Weights of a small transformer language model.
Size: 22 layers, width 256, 4 heads of 64, vocabulary 8192.
Architecture: RMSNorm before each block, rotary positions, no biases in attention or MLP, untied embeddings, normalized queries and keys, some layers without attention, learned residual scales, capped logits.
Training: a variant of Muon for these matrices, 403M tokens, 12293 steps.
Each number is 128 + 32 x the weight over its row's rms, rounded and kept within 0 to 255. Layers, rows and columns count from 0. Numbers have three digits each. The size before them is the row's rms in percent of the matrix's.

# q: layer 19 attention query, 256x256, rms 0.167, rows 104-127, columns 128-255
# k: layer 19 attention key, 256x256, rms 0.166, rows 104-127, columns 128-255
# v: layer 19 attention value, 256x256, rms 0.179, rows 64-92, columns 128-255
# o: layer 19 attention output (transposed), 256x256, rms 0.154, rows 64-91, columns 128-255
q104 094:071097182088147050127125089130153180134133148109160120141103090104071107096145144096110112176162163090081140147141169161138073133188170147095114142125158152104211132080126096120144124159210187115113149160150157146134148176138124149106195115160104091137216152088116138098114215185153148141159124137123136095103116182104120118135087142139086094171122161132130139113195165162153102177095
k104 102:125138098131183079098163077085132093145154104164155105121153111117130110177117151163123118077161138144169118165170173110132133184094093101129058098084217125101161081068119139101102134149150139179111124111173110087158168115113133096096113115083126122134129108094072100139146007099121120140064155108146141093116141104145138140173160128133131115172143091183148108116062094110088107103132
q105 098:148156143077095148149065145094127125123126149093059153129110179136073096172136137143170189144145172129125137127121136153141151089180142084142155096122106140127091124080144102155155120111148101094214106156105167176142140139151107141173150133090131089113122181162114108110120172093184135136141143061132087106172110194139133117097185108169137114154152109097161064168117143109101121136122
k105 103:092088185095163148102140144138130152132106105133082114133128148110157131107058167160145144158091155147165121095073088130104106146111081120142078208138084100202099097151116145101162068146131137072092102146128118124137117179132144186105059135144094115122140135132138144123106118146088174189099148135091171127080135112112139100143079117106147154089115185106089178130163127146139124083085
q106 097:124128130155173140143124186119097173151119157098098122127136062160090201095154137139205192170160139178109137139113108121105046099136089126134118131150146128070131155086069127148128179131100150149153138157096135179110149153118110149166096184121131106109084059172111136180111169114161172216116125090136124117090138163108147104102150122111174109120134096097150141121154093170100141136152
k106 100:116143097108115111126105127154157135181131174164077188125110090151121126131119077145159153091112147120134104104071140088136101149161142132117072090112100172179116048130135193101100125108186138141152092102152219095169071087120169104096100152144086138121188097160115092136140176137164126173152131131082196137174113154184110160106093153081127179105155207124151077149092134085063108130155
q107 099:090112155084142141153063155210190063100109128084150119156166091111128156136147140125117141085166161105172125048143159169163154136067124161140086107102145114149161158119158132132119139184101171160106166057103090124108157141117114166118128173141055127158086101137176075137089130129148128167134135066170129148144172122071087141148134113103067095067113166158104107163157112103146158178116
k107 093:124121150158093113148131101138109157155107121111098134167097130120148105103112112109137109121164175146141138085063099133139142099158139145127122140141106140139184153162108075116137166134138144121107151140185138097161134085113087070119072134097151147150188105077170155171116108129117136103107136120131158126175182136072073147175157121107203132136169135117147113118211110098138103123137
q108 099:084152197098172094107130152099104175099149109112146052103138204139122148178052197156120092121102037072076112144116145064085152210114120103169107175082108127133075135119186160102105134162145088083112107138167117046125130164135094146121174125137121170126101088099122158095079138097157156126132116147108117150133117122128137155109076152117175140125138162140140189123132086161058169161121
k108 104:098106157092133063127162093116112140095171131136153104095147162111101156128184101142104128115141164111171150124125141065087097110167188097055111135129160132144141158194160137147168129161183153132145098098135119121111147128052053091169174138179097056155163076031147197137150116151115134124149125127098103153130073113142068145123152113123163134128138074170083121075100148104112091113216
q109 093:189138183156143159116155176124164169136117099054100150150172063137092154110185141139124138145139149115090162122139198085157159120095131116168160124122153116168101072118069141082089081115097168182130186111135134179143129092086149159132074149134146068158139148099131115106130150095143134149141139124153109150142105110152110062141139087098099119150131111102062102140105128191137082164139
k109 096:095134158159105087119136145156090116145148127126108165133144093124124127152170106144130199092095111104132090108119139130163139111081123101122144122144182173152115133115115157139160124111137121174163120106158137112165132117139117109128075126201158055140157123146093130036170104116116102095164184158128104059165098133199148127157126119114155161171123144134068028075138120166099156164171
q110 093:134159106154140146136204100097185125113093107143102124115167121118115173186092118125121069096046117096172139061112145125143056137139167159134145131119124106153113134065142119103135132120107089093129133049137158063107149147179140168078111143133109081145129142133156107133058121086190164122203097146150118111152051131200155144095092117088172164136130053180111151157105154136115100088115
k110 105:088112194106137106144151111120117128116176123128140143127094140074202113123133117105097218075133116095116096189176081030122124193175174139136088098122122087118085114108085120117173141132106122127103132121094135142151143155160083157106138100128171157110133169148150171111108187131106108142116140084149144146145215128136125113154073159127103137079110094095130123120088111119148049164108
q111 101:080109147159152155186132177146100099139136084094165113167090103120144160172134167172131102174132126140140079047106141181115104102123167127103110173084197150169161092188138130153121135088164189123096067128131208125139153122171105096151144135093030150144100103111097073112135197123169160139172136111136117092120202039098097093083120125153109123181130137162110125131081170103151099164133
k111 100:137113141104114105086141119102100079093109127145152159181155103125109095156103097183094077111196110218126158170120111104197133148111105114138122165160134120124102108124090123139108107164091150110076172124093121163124072168106057069121131149136086115104149120129089106093112091115106157111131159148132165174145132123147123077191180145107138162172159132139095101198107126092131082186088
q112 090:086149111150151103099153099050171152157173127130157197109154144197107118141169157132098101128189145106166126177110080129130153054101157156160120106138096163102158124117120170099174160109101176130117117167130133100122118117162120171120119172126129058122188111137191135124096130082103090112170129173096113039104127085127076173112155158075197113146043142137174150072162146152139080168124
k112 098:125095134176151129085173132117168220206132088122120068117128145083108114142103118172143130068133116153115130051137094138109162143113117176141188083147151100150107142127125088088063095193088154120117142178139102116130127124098186122181070159129163146157061097163128124097084118090132121090103128146173103108096049060147172160199138176161141192124192116161138091106160180135136163154164
q113 098:115074149092181140157118099169094137098148138129084110148059151102090136171139118116110154194078102054079154089081156171116120122149133176168126101105088069068053192165065125093125162119043139095117141133116116152182163139131133133152178092125093110082116155132155071128193113137112172123119124175113128108201146124155092127136096161137145105048115119154106123091111098072158121153052
k113 102:159123104092105131134134107111174145080107153089102138131159107110158082104131164163121151148080075126125142145158092067126163095120114077117105120132081238196102155154191113135109060150164122111204107112103166097136111171125099153097136106146039112131163153167119105140135153137130145084139085134145151176133150152170191138148118087111130128167172099096193129160165099159126102109087
q114 098:160123159128146143125127103083120128154115103105108142174112136130108162157157174161130187122140149167181100122123138196120170140079120087191135177139117142069116101125137069153116136167153101100144118147117121107134129110103024115094113114115139166129126125133077142145056113115155170123129117095147119151141047110101131145081127120142128074143158182139157110115119141096104101161135
k114 111:126123117136170105091038089149125065140164155148116200164081114122140140095109064109112087170167125159154119100150131077099099119107111103091139098132128156123064091107106181121119072169149116135192109160141062166122153105060179102118114202131132098167122095076088111169125120125138148137084071111114245135085158182103142153094133208153167146179112134118178095100143064105147060121125
q115 102:117135119190067124120127143115141125125186086121074118134125108147115190081205122154118092098145097161082160144148152058167099148105105090158151143107197153182141156123193065096161095120174114194110133127126102146145114093172107111126129126146165161099116135151154135097189070107090118141118147142063169187173077109143135134105104149146120151070083153156151099075131120108085078099121
k115 095:153164160134132155097147146154116039102127130142145143137138092163123132132168105166085116090132145155074107152186114105100154124117101150135116104140085161117185076114127111182106138109120084149101144124138142128116162107124116128115135151136150096167134133142159104078145209118110156175151053118156131069148165149102062078176096089147112097112098113196152145115141146166098121110080
q116 101:132163120092129099137192083098138121150125143146128127134152100168149134077158131097114106128107114144191121115125104123058141147091100078147184128124179129133094142130194146088120126071144137132077180074093136157126149180208104100222180203101142128113115134134057152135168133124092117111095114138091160144173132152095141104133056129111153093093121061080131154073134155188113137158102
k116 098:120131115105133140123108078125152140163076085117151113130136115138143139184109152094122066124179158108139124134132130193176132146151132116136139160156157132204116160118115085112142067105106104085136099118102027146140118078055129127103132075176088175170118117141167085071111119118122174114107083125187123164096121191140124160171197146134130142144063188131137149154161179119098135090198
q117 095:126135145179083150116094168138132142107102175096153098083142131122137156139134121141164143152165133115181140141174144104102127117079120153112097103165151140157183133097130125191129163200143103141101127114169115121156113122131120091168121165081153101119162149160177173073128080128131177136123168143071170143143124162173146132180123147153071153161140191137137202116101097137175116115163
k117 092:094153086165065144151160148085120105122123066089151123082062161173097182175137167131043132109153111131063104176141153097137152173178116127163150089075171157153127164092126141088111124120152119135105089082089162134148144145182152148087128097098099120110155111082145131134127150143113128111107097129146084100174189116161137124166092152104157133134143166065123101089127122090060123076158
q118 108:143132104173111131113108140152101096096113049149087155156102090163106096155122137140149095148132125134140131192085133187180104105162112111118141141098125131143146128135149149096125128138159034143151061064146115146163186109121146139123131069082163090109153167088169101087104148107150168136111116136104159136218105163197093147152133094091080076147079148115091189126118111139144127158153
k118 099:116082146135093124112156146156113102128136103146151154116045126134148128135124138104128088151179158110089098083143160150190166074110077158136081143130097146128138096163073191130095163155145123125113113123151144121102110147109190128093037115109087119208182157128139203059093120106163123118070127135145136142121174148084086049080129134116110138166135172119172095083110152155101144114150
q119 106:104092121084093166099105078130099127076158113122108095129109089114104165158113132082148197154151175091167102097176032029133162149124122140152144097100154102129099161083140145140132177150126080156110128142106102139153078154153146114131105139161101128197170130153160129151110076119130136147182097143123158205086124101109159133139108144106151140105203159155148153096135131121086117115102
k119 105:158159108113139067129117114110145157090124108112139143166101065125109184152126107143103153065125135127088136171129110162148102112185128145144113177167093175147168060092162085120137139163135157103151156171132119154096161124066128108111167167115128108152158171151119179156099127140164122163064153135171120154164078098178154135158071102138148127101094178130108082154155111136093055092108
q120 103:086136189104108166125144102097073147151129136111157198156141102172155162100128164163168149137140203144145123089139168180108153153121159199135156102112101137137112131085158116161112106115126097117113026123075137133079079090146114129156166095089101057113145159105096102175154100171148095111154147109124157121127149158129121156148132117205153113148128160154133149135129165142079081153004
k120 100:100106097059154112164134074129137090096115137109072026184171132143149144130103150097103098140134125109132167111111174153110184129126097137100062186182158140161122081127126123094151149106044148109136151124150162196134118091030172189142160159097112110144085158095115137133103140147115083102138159140075157063124170077022111157140149101144125122140141149070137075137123130089020155175133
q121 102:148127164082134138139105142172163106112143138155135138151132057123117116112145146125126076119160111182170120134079134173140107114085113000096166054102197101135159193128101161143121106133196129119179130133116205106126177118152146097125134112136128079153205104167071115128088191173134064077089140186131180141149131120121061134162100139156090116106133147115167145144071130149145147136138
k121 097:087149082076110091089115143128150163102133163117162070056060150157156143114124139113133173150102173127074122128140121213163099125145085199177158098102085197082127125153135106161140133192243116114157133162143084164067149072160113099119200137112119107114140132086146120128145111133140173138128148085125069137134125146127071110135127096131095112120136144163116134182111131132105102153188
q122 094:102116146127074166155097102066121135076114093171119136101083156142077147161125125113118110173157099159138133080148113201103108131135125164179092115141144122128096091139164180107107166106171131102179139129163174141146101090087131156139051067108085133139189107110131098171114134132107114061095158189125200097155148124122081144132133117127150110121105179082139156131102146125093153127149
k122 096:127150105126154065132153120165140142117112177195144162120113100136119147111164108155129137109163130144155191129132149094088118110161192085117117091178104129128083124097121121119171098159160182088140075180131138130155076175147096099152119135193076142152142150127109156094121164137048115139088151161134105132116156152120108112091094214162122094098120076153097098143193132112077106127175
q123 107:163119096156131112103137165140085113106115127098171190205097104167125124117139148177147163011085093200118137179116164073141106085162080101144169139107119149161163107157060153082109087143091136155138169152112118142116075065128112129110119133118165119157146139134127138142085143128154146076118082169137151151174093118131084121153078145179117168034141159113123122059138079119108135109152
k123 105:136088152125089153159115144138106167120108102109083072116137108095147138097176175140084151156169105112120149125162089187124174113136083133141154165062136171151146156111135154139158124087116123138078166136140080165141152076102164145069161163118089117120061125117161129102139119154114118169117098139181107127082180145149090128158142147150119128140144084165066123176144179179132135111160
q124 097:170113096115122135182161090169070074094150169110155170134131192085110096088131058134142176134125099088155150154125130125143116127142099061113101148169081180145116109149147114072084144130120126163133125179144088133096100125094178126086100093115158132148101117094120063094136172115104122127128103111128134153093136146203112111102087167106102173139184128142138128053173089128126193100121
k124 102:136159064184132138090080108142149075073128159083138127122136134083121085123143207104150082142079135234161179099135159131115130166142077100172153170128092165163174087110111082105142141047156116156151116166160162110186141140191129076090156100140069109108077163112132125155074111114154157104172090136117136104141111116154158209083101153085099147087146149143120143115070165187180091149157
q125 105:114106141127162137133149096091148105097116116116120086102111156123107121201101153137146149122104106151101152121147173076122123135178109165114164116115128102085168111098168095136123138162111084172146115140168120176151126138136128081116135088191160110164144103143166155153152128160170095123089111119126108116082140117132094106155174126084104124193141131113101121102252129170098174090081
k125 104:115082134164159160113173073206122131145132120119233156129108119188094161069148198080087124088106123142159158140181125089078138093173167115107163094094113096118123131186110167110107037131105089126160118097108144127107070154117119051137051100094114137142150153096116177099160145078177110138122171115111139184107079071181119128118093142124158159096158129145107115122152128148119101097110
q126 099:108141117148126124135096158129105113103146167144067123083118149148059114119133152103099068097074174183186117121116104124086148123091181112129106130086155110139085134132109101141069102122086142073154163119162111148112137164091121124056168089118079067124115168113092191184105114153096110145119129139085082049133164122162143136079083104120142144126096104125153104130093074111088097155082
k126 100:077185105101134168075154160169170091184189120097127146148083160107148134111172149147110127144166169113174101116114165212170131154132164162095115135148132154127052137166118110172064115124137150114142125170130128108168120121093111162143130190153110150145124125139078145139154092125106143105137156108127149154115068127134131146102179089105128104111104127131122110138188065111140172111051
q127 099:163111155157136056086164111056125144111173136074087185178131153154129158160131132145069147146160150185079135081153159133135104098161134114145165120136068152095129155161098155170188133199059165141101117112179139119072190117210122172184133140067103128090107120095139067050125167131135195093084119128134142134119102091142152099096144179122114172148144173169091167148108144099083117174102
k127 102:160081112080142175163093162118087117157099168102144128088101047128150123093138144130136137104164092081138145147152101219092137140144108103087152141083139118154143095142163105106199156123105109123123153140094115159116154143179147135088109083134113106125095086172140063166103129092114124139158118177094140148073133158083147149092093129125151128204099065123157102118029136130157177129157
v64 093:140155150132095160148161145113146158090123087146098158162138147106117101082140162107172120134081111149080112110171127123135122122113079148149119127108126118113147178070120161116156144111164110120143106142110070123106078082099125109121166157138188134159194132154083144108158142146161126116075136056156094181091146129176118148153116088113066111104101111055104146074074084118161092122156
o64 104:154167164133155151067116098143115140111130128190112118150167200116091145101143206158133132157151063171124091104133088128090128181101187145100132095085110150126100147174177122065091110189121125051122063122179178124114110163139152105096083139106133129139145152091102100199096153121168167103127095115122101086154091126110140125127132125086111139159077147191174181128192160100105156139112
v65 086:059173123087113118153119127201129138106091118068165102123079094075117120156150145137156142107105173173139112080146146120175097152073158164042140141085139179114166137162110131115123122100092169136196137138103147112117146136130161140125122171125167105160168095172163061152129103102120075132140117127088177102109076125109097153137093117147168121138142162117184179096053131134162138101127
o65 103:115067172141080142139138169107151087143151145172085174145150128173159174082142127119104171142137167118173113139138112130145132098177105123133123115068099109099139134107124148090191142095116101175132089069111131130124103120098144121100169107170123131061068102087135154138162193166098112083107033194166147120090113195095067107125198170133109122134196117165154159134144119088120132147093
v66 102:105084148167156130154120124157165079139111148129090091109182155064095122108135105121153138141181083168102152117189144140056108081173113147103138149152138099110165093163098171114141123104129152103110165142148093127111143165152098126169165126122162110166112183138120119128115152158171124135130162150181164072187194115138185098094106117081177140137130077077161144140133138113143143158124
o66 108:115129153133103092124076089167103150135143184090063072125043148077159095117113117169116127158064159130201150139209135137146116101091158152139115145136139072141136094115086120089150132094125095144128115119118149103070111149091107167174161186082078122141084131169154140132145191157167172120123118084158115155046097116111143134140128167092122158120142069147136159154165092214164107128093
v67 090:090075092063084146137118127148142139221127179120124061185146125140122141146121088112140120169144122161161127154092126066066157135103142116100137145139148123130126145089185139155085169100129075154160095076179156138151113040201105119116121122153103130103099122117107146131144147126121133106127186169076145157065131108112120092136082110051155155141185111109186170114128136130110143115080
o67 100:186110134143116156150133118173166113109094154157173101118089079091114157153128155173101135064098113156136114149125159093143183098112157097164107113142171101166076075160133148148139120140131087126119093172084086122075167127124118114075142156083146132167116127120112103068200129102128161072130095210126130158174096135133121115151022082155067188091118083141202120099128148101103117096129
v68 094:138156159092171176096133207083146109116121097119140152132104177132201147173157115153212089139124122074124078113174181129128146142143093082107163135131144127224172121135182146122107136147150155105089129126076074101123149131189144150149087094132153126119110174113153092138122117101194085113152140186141157138133172088149134129145166157126105123139098138181111075146120057134099165101159
o68 106:093185097154170177159185177152133115148157185093084086186111181152122090103093169166071118149103147115149140160168167169087123121123092162170074120075090164111095108100123094092103122058106115126133101097056123079156218159116165093118171174146142104101108119135114107149165107150151131133114136162109098126133161160096141141056092185119152139127100170121090124192152140167192108095150
v69 090:148091132169173138100117122145105141137037153142138189113168146114105095123093177136139132153106185158124144090152189082165135105143109149093076101135137117194116078154098145122074122107156144163081111045084113106080113150161169094091128088137117117134213115152154101163085131184122140119045143148155087167137103153119084121111111169120140175125131122096118111168126150090132166136085
o69 104:114132125121136109144109088040159193040088132143117141183160119115181144082152123135132103121199156107109099155114136062131146103178139070102158189095130102171163166077130131110146117098142101119128142107183115107183129150168143132126140180134131116117125164128077124139086132178120115133138080144148145113140108192090162116171086102092099063063087147161114160197150101142108075116086
v70 089:116091044093139122158057177130096157095144158165165133141160162183129084139155189126117164107088129119134145096094175167115154124110110117151132126159182159127132149130123181157157131187146174051118094181132103095158098082075066139137084136123080080161130186114115205141166113116141098153104172191098066121104177111139124171145116140158147113108185132105202145071135182099146127167107
o70 104:179123152104083108139085124086114132108098116100144119107078151097128141082132133100151115138092085099140091109161116117169121110168210119109140106176134219117131090105128122208089084151133107094074110104105089100074103100170112066096163165102143192092173047161185151151095160122104222162150099159143128137193111135107100152132150128151127134168130190096095083124090119174182101124125
v71 088:086108151084137138174078066148093141167134154135166132123125127134095164143187129131090153146120100065148157110102136134089146090106114128132172095155098134230120101156063086121086140098141154177122118119120136092126170125192096193101124096145111082081094077095076055103104130122092169059215117110078132120095067112133104100130125133107104132096100122113102112137073128155057151120084
o71 105:141107084124103127100139087153063134111137055121098093183122109107133126122083118192152136105155123123126115091104110131136107163079180153131140115126113188159136137199182100177133208119160130142130117163176112178143127174090153096176171096139077086104155129137151105129117132142115074173070132127164124198139124144102085124071101118163139095129131161118126143078119135129127084098092
v72 089:152123098137144113132120134110098058095151133109107129107112142082118143118147041181090132161078182127112152155132094137135055154186097117141128106107090083114161137152130153053180119111119142104112100146127135159110120151098155102151153137162181110169130085130113164152161150172185127145148206098141165144127156131118143138124138177115172132118130127105175125090170140172114153167107
o72 101:160079112126156183137101104134107118147115143174165116196141177102097116090089143159078126105140135151106121140083111121162119128073101109102161127106117136102104085072167115184155115145167079096120184062121133164130117127194099143121112088074095092136103162133110161122200101083087173163116116097161119063111145115137139204141164087102153126157122059105123116081165125129132169143095
v73 092:101143097186177103153143103107102119145132159146137099138132100100176086062121167182186052116118147159157151073150168167146102112087112134112111118118175112124229180151084119147119043177133153121189077076178111123105154101162085114150163159119170103113130144152126195148089136151134165115163186090149102108135075125184127115162096120151128139157174118138135138108198064148171184104105
o73 104:162166051118127132101147064146166104103117131122106152103152124127105160061128126120076127158125164112177168121120085122124197118130127142116120177168162151088125076111102174116199202132121100071115114126085139129176146148168103156141129060101059052138198095108145159123156121144163129134182133132165114147118148145131094154120085097153085096147128116117088132100171130155161068164110
v74 096:199122121157141159049126093185163074160119126088092093076119087084143153138104093139201123152119163093151127047132129122144156150137086114122090106139151173173109118097142092154111119107086164116117156169103124154115098179121199139172143138142094084101129135093162087140098118185180131181063140172190141103129137141089125109118143153134140132132152112121103113122184092136093083138167
o74 101:150139122145172118102096032161130151134163119107140093151176100157163151113149156138123074137118113162122066132115092126110141127138156175111120122122117104152089136119218131144141115141173089133056161087135146073159127128148115106136090161148194158134069144160115120146121125115141128189163174149139109024100122149145096082141128133091107127117189102129049145148129109122097156106133
v75 090:161074115115070130136164132119176102173147110143162118150158115158157137153128111172123178124109137133184143086118121128157091139104157103073144153039115130085123168109094134127126141069123137136137122119110174063117189112092139131165115122166108059090105123144178133161120051099199109074107103163164122124098072156116146150136171094088120113122151115163190195127117176137102123111085
o75 099:138171114133180119126104153136140125131153136061138103096116091162119151153114146099138145137156121142150113147092161105170161153121154120118090199131185037155064087061167124180153108144102150161202164031169140110157110102238100094140091140108157073121072092108170082102119145153111094166119117155113101085144183125140133129155157139143113133173140102118118178105146155116124124132098
v76 093:098129093136148170154093136137124076102188156110146091126112122111148154166100166163151113139115145150073110172121115136175108176112078158132079168144171169136142131122122140120139178061163117090148088132123117167122058068159151096119134137139148128121054126102164056197106131126119145047116189148143170168099101072110117127089081163086097127137098201189154093086127058105065159109131
o76 105:145158151122147132119115161097149096135083139081125132112046162139136117031117103124089128099126096107092107119134159080136193077121140138063063148145116105128158135151160163165128134112148147168199138113163142135098170107142157177111130096092118151166150164133137133175152149111181118140142134021143113173177121092149117133118146128132176100112163132135157097137130113129070125141124
v77 098:096107098115136164131111141188162120160135171184110171193161116140134116157094101114109161155124152074124122131171157116092118194053135116133076135149145135176185112140112106148111090108193149119144161141168124104165187108111115152137157142095161148085160077087067107217159141147133130157120153150088125131115157078160134136132160134131091123110068114082164102144065108153154161166133
o77 103:136078140077111163129135188193126144127131193118096112172124136091155104100144179131145081171131069129154104185068130112137070074118107096208173107113109111082147153130151193132097111189149097097123155127152157119107128076138096096151160151181145093191074125132122088065152125109116089132139145134156162130146130164145114149120120095130120125139174079207169113126099035104121127168129
v78 088:119089119155099060099174080094144115081128106149142191099144162126148118138153118199137124125111110117112097160087141104176095129181079142133104050126088137164129199088099114142111158142121139102153128118151174156121123150104193116174167096113106086170101146149140136051119111123122086047080103146141118169180115136114112131158135176112121085123131142138132141142170129121159106138086
o78 108:108147104092155115168157104127128126155152113058148076182180094127088068071095164056134162144094081166128134190113100163098140105101147138110090160104187145100139110123108094187123151103136128171124131152131107169136138121111092149113157120123108212145088077068107130146089046157115139166116152126080068152138115114106158145138152140152102100144127152154162123093129104098086151147132
v79 093:130177088143122132182101162159185092094116116114117132114114096102181153092125064175173089128161169029126167085130181120150206160122158106134114055093181157133148121140167141153156140138113179128129131079116115138082129098125154156123120146114176145095134071094100109161125136159091137117164104127111168094087134150104141193127172125125111071080152059141195153086033155152091157159107
o79 103:108142111088145098095101145055156046143118142070171112104166213118107122104150100126126160147115117090148151119128114125171064204092113162144153189152138127119093172109172085132133150152145124118141156167121206086137144185130124088192115125130137086151094114132136093126127144114182146074151100137122128200063117162099145108122116118155106171172091099120142172115144117097151130075123
v80 097:107141192106109129121120113196128116151106171102110086102167145134137128137123147108159151157151158104114123089168123117087159104176087111155062145095149131202148166138127170159030124117110120111130093143113087123114166112178089075116198083174101156110099125106157148159105175132140107124125116150122155160107120117213063086127137051142147161159148113198106132139058125130208093117108
o80 103:083136140194128106089144183065162149162151099120106119144129099118067129115144118085195067137128179127171163098127146090117142131124016143147146080127129141125151104079107115167112142112165165130157145155167155189131178112173106129062134141101183102140157160195180107121117107140119158137149109136066058161091129128111124130113172123144106162084144128134068074134141155136148122100120
v81 095:185124136093101157126156102166105159165104081213078169146124068143115111095183135174080160122106132156072155145163068134133135099173167082106129190122165108089117157068176120112158138102071102173107115098112166120157106125131113110179167151146119136143071112155120130103115158125141168112125112129100104172159162058174117063196115101144165123160150096115155174126144143137122103132149
o81 106:144131157157150077095128116123128139177069123074174143138055084128126144108160104161155138130126135164151157175121136171157093144129139110163155131042126156100181066134139121132137125152156169113093094126100123135140150132139133126068142158105151065094131139083065122115124161126105059105106083098156155075145139164159122117086098078096125150158093111113119145121132126089120061095174
v82 096:136188166090094169171141109121087130200102092145134166130141123134091120142108079197141136143138114179163130153163095182117090186073119133159146155169126145110105109131175116117138139121161075161117070101120119159133109111157147158156095157105109110162116145119084156065121147142148102166093168093124149192119105083058177085093097114098142098115136106130115131102151082142164104074074
o82 102:104113109105110134052106132112128116058167097148195089163087144174138200111119093111126186156102149130111123166141155161082116126166100102175159139173130083089130155124179134175073163107080136087132078160185158078083046148123145124149119156096162167151079071138156164151141140141075088140097111148136166150123091100108136120169120140148133151137053100145129164097133147120102140159100
v83 090:126088102173148176136142103071136117144113137112135135192094130142096124137133097130070062075206115145112161159116150092121108149147122141097130153124114122197112129145114079148076151160152108117164118081079082176156163151040108059160167101146132123145122111130123100081144177130136113101134111161089156136113109155102086150113181180118135150145112097106126103156139118089056128081123
o83 104:121135099114097092131108166100111148124138141101099122182118160152127122122116145133118094146060106179115143127103129154110204107145107132161158123062131178162137092095128033165116076134155062124127171223097126077148162121134146172132101100135110143075134135124105111168135179108098127141098140060118112112111136129075168064185097133133098131111131148181122161138126126176126114173129
v84 089:138168075141149101082114096139122130131148143155131109168107140092105156129134123154138145070167100163135078108182070104102143141200117157093141161126154141205123100109084194151098148152095132106147157120120069167132141176120129167113154149136089164164106134165108176083141127159119136157094155179135128155125208153146177087108074129174100124142136063176090110121166171129134091169176
o84 101:129130197171146125174121127139103143115089142097185112124151089205130133144145113133100116174063074112084157115156148098109140145165122106110105078115164182106097107164111108144146160190144128088096166139112140104145165177134149109081125074162137126135064143082115137133149172133130074158134140133153062157119147125128080122118121093195176129126140080104126094117125154155164153153072
v85 090:136077085158123135108124090170131153141158073121161103147138164165124127143163060093163153066132098145075158166048127095183110110097143140161199128115179116135108059141140185120172098176142112154161118145146114103106128144103155100115127147106097112130123131203200093063140100130118101086131113121139146195077111136121117074170177121163064109212080133090098072117114120136132164122142
o85 105:058115105137094144094139115113212161119142166070140160097119066134136165129129150111148170171136108157122188146105141131120056112122112110131136078094170107141099184135113099095145132125112146153196166119138096118090082146129157124122134106126118198155185137158137096129098148123122137166129088163199139128145163132127137123118114138106110164115157179117104158159097088130160147160150
v86 088:129167123129122140137160101067150093068177107165096103137207122102113086108161057093112129178125151176123114107062132134109138135159144137144165094145134178153183109179127126108158159128068157164127158147116119054102096136076151122102135138124139116106126101117117089128071112122181165171109037162097141165075125149143100122154150140117099159138163159158136102130182112146109191135208
o86 104:129119166183126070168152117151114136098186151078090120082068113071150072228107145169155110100158118110120163106105235173151078122088067121114095101188130093120091167150138123166157121127179155121154178118084111154118072146175160170131141146152151092092141156149095135107097102121133139097130119108153111120149086136108103115164104162113134088149127089111168169101162130198152169124100
v87 092:157153156129091140117108154140115125112151161065047114159141157119038085160141136165107124163104125149139075099132104162170081121173086137063127107113132071156119132147137123098118146100155108110142043121112093168172134112236124148170116116122091105092097166089161077119162185141158142170148173105157120112110206073148170057137138119103113143170170176123128165063101100093159116101148
o87 101:083157155150120167079051108152155127170096139114095160147143125139121121134116137115172135149175124120076222106157164137147095070168152098126125117146129175083102119120062132126088145094158149133135103115101136095200208128168126092143147147112157103150107157069118142114162156167152093122078195128159145138128183142139089108146173101149127067128122116060114109100074113143136139119175
v88 095:143111149144136100102134117106131124111113151141093137109112090150116047124122126119085086102102143183076130170134142107168135107095094163127126106120129143163082139122079136152117143147105121075161102162144139151213091096111174146077156113129140125102143125112127161140055147129106134149127111095167058103168168133191141205072121066143149102062100163135103108129105108062095119103079
o88 105:127150142150195141130150168087144113107118168163162110156172129135156136086100133113132084097130107164167106150068087137128150103151081171120083134155098131135139175065072123078114114117149115087124105135129150099042107151118182075126123090176088152134114152148078195111087111138112103111117175101103135120192124148119099100128112247221123136112121142127112116139105152138104165072156
v89 091:092112147032092166108167123184087156109162060120145164103102141129100138129131082149155100123118102123179133151135121085107078158109095105077064153110158128094112113124102138176138118044144090121119093140067095178100132101172131054114091154127129131088125091135107137141170148111092193094097195139130174114115184121087111070103181084125051136068087107113168130100179097152133121132056
o89 103:119073172160138094127149132124146099120135129102153008097118102119160132115159070156125133122176081119164099129110144109115117127124163191157094098085117189099167148140102119079081128151134140138152090163186122143096168121151047135133151123101109135134112085128145137123205109166118097125155118137115133120087113112084100181158107097109088103153099049139111144078176154080131158116163
v90 095:175114095199089117107064122082120101154147123148161165114092131163144072155108104122066102135123159116162091121064137108137124119124054103153145186131112160108082149123123134106114179113116098131159083120121150149121151124168174101079117148167116096180111129115120163151144164154092077134107135146157076106125104154056095192200172191104205171141095165132065075123072163074065133142136
o90 105:102133134092155103106118133135105085107145127095114145139126138093130168210081180119083137142139203107117136094165115043130120099153172240106096122142113088124113156141102119136122173139168162130130113122223174172110116157114106130142125145074066097111115137160164099090142145139094148146159110123097110079105173127154089152096092183096097129100138153117200139110113121089086119081108
v91 109:099047130102081119104148103106110177139152143161077124091128213093156132056118150083101154098108129215116112096152134113147115135096126116154146065176084106128160075156150181103121128165137157185129138112205125100105139134083076099110132171116164092138079158145119146098092134121110129104175080159116164107144146135101123132151147170101210126143092132134135174116154092132067122155178
o91 107:145104162178170103142135118108137146167109107128122180147122114150113127108121104075150166093117089167131116155064189012089141100086151177068125105129164108122147118147099143127177116048103096104115134126138125082137148177131108153143170094125114192219073125132137092153146103132150118107079162157167141058127112144146095152158080189126105171130100168102138142115146140151165117081105
v92 090:168146156112123133168081129156115158130089147123121192123125139137157171131126159131117173116136042224131140164123140134102130156105106114138130163101103138102135134096148176116143156111061189107159100178182139095100084127117126224186192168148135178144110137118189145139179121117150102102191145118147068172213161121133165155127168164173127102124110139122204151117132116139101107113110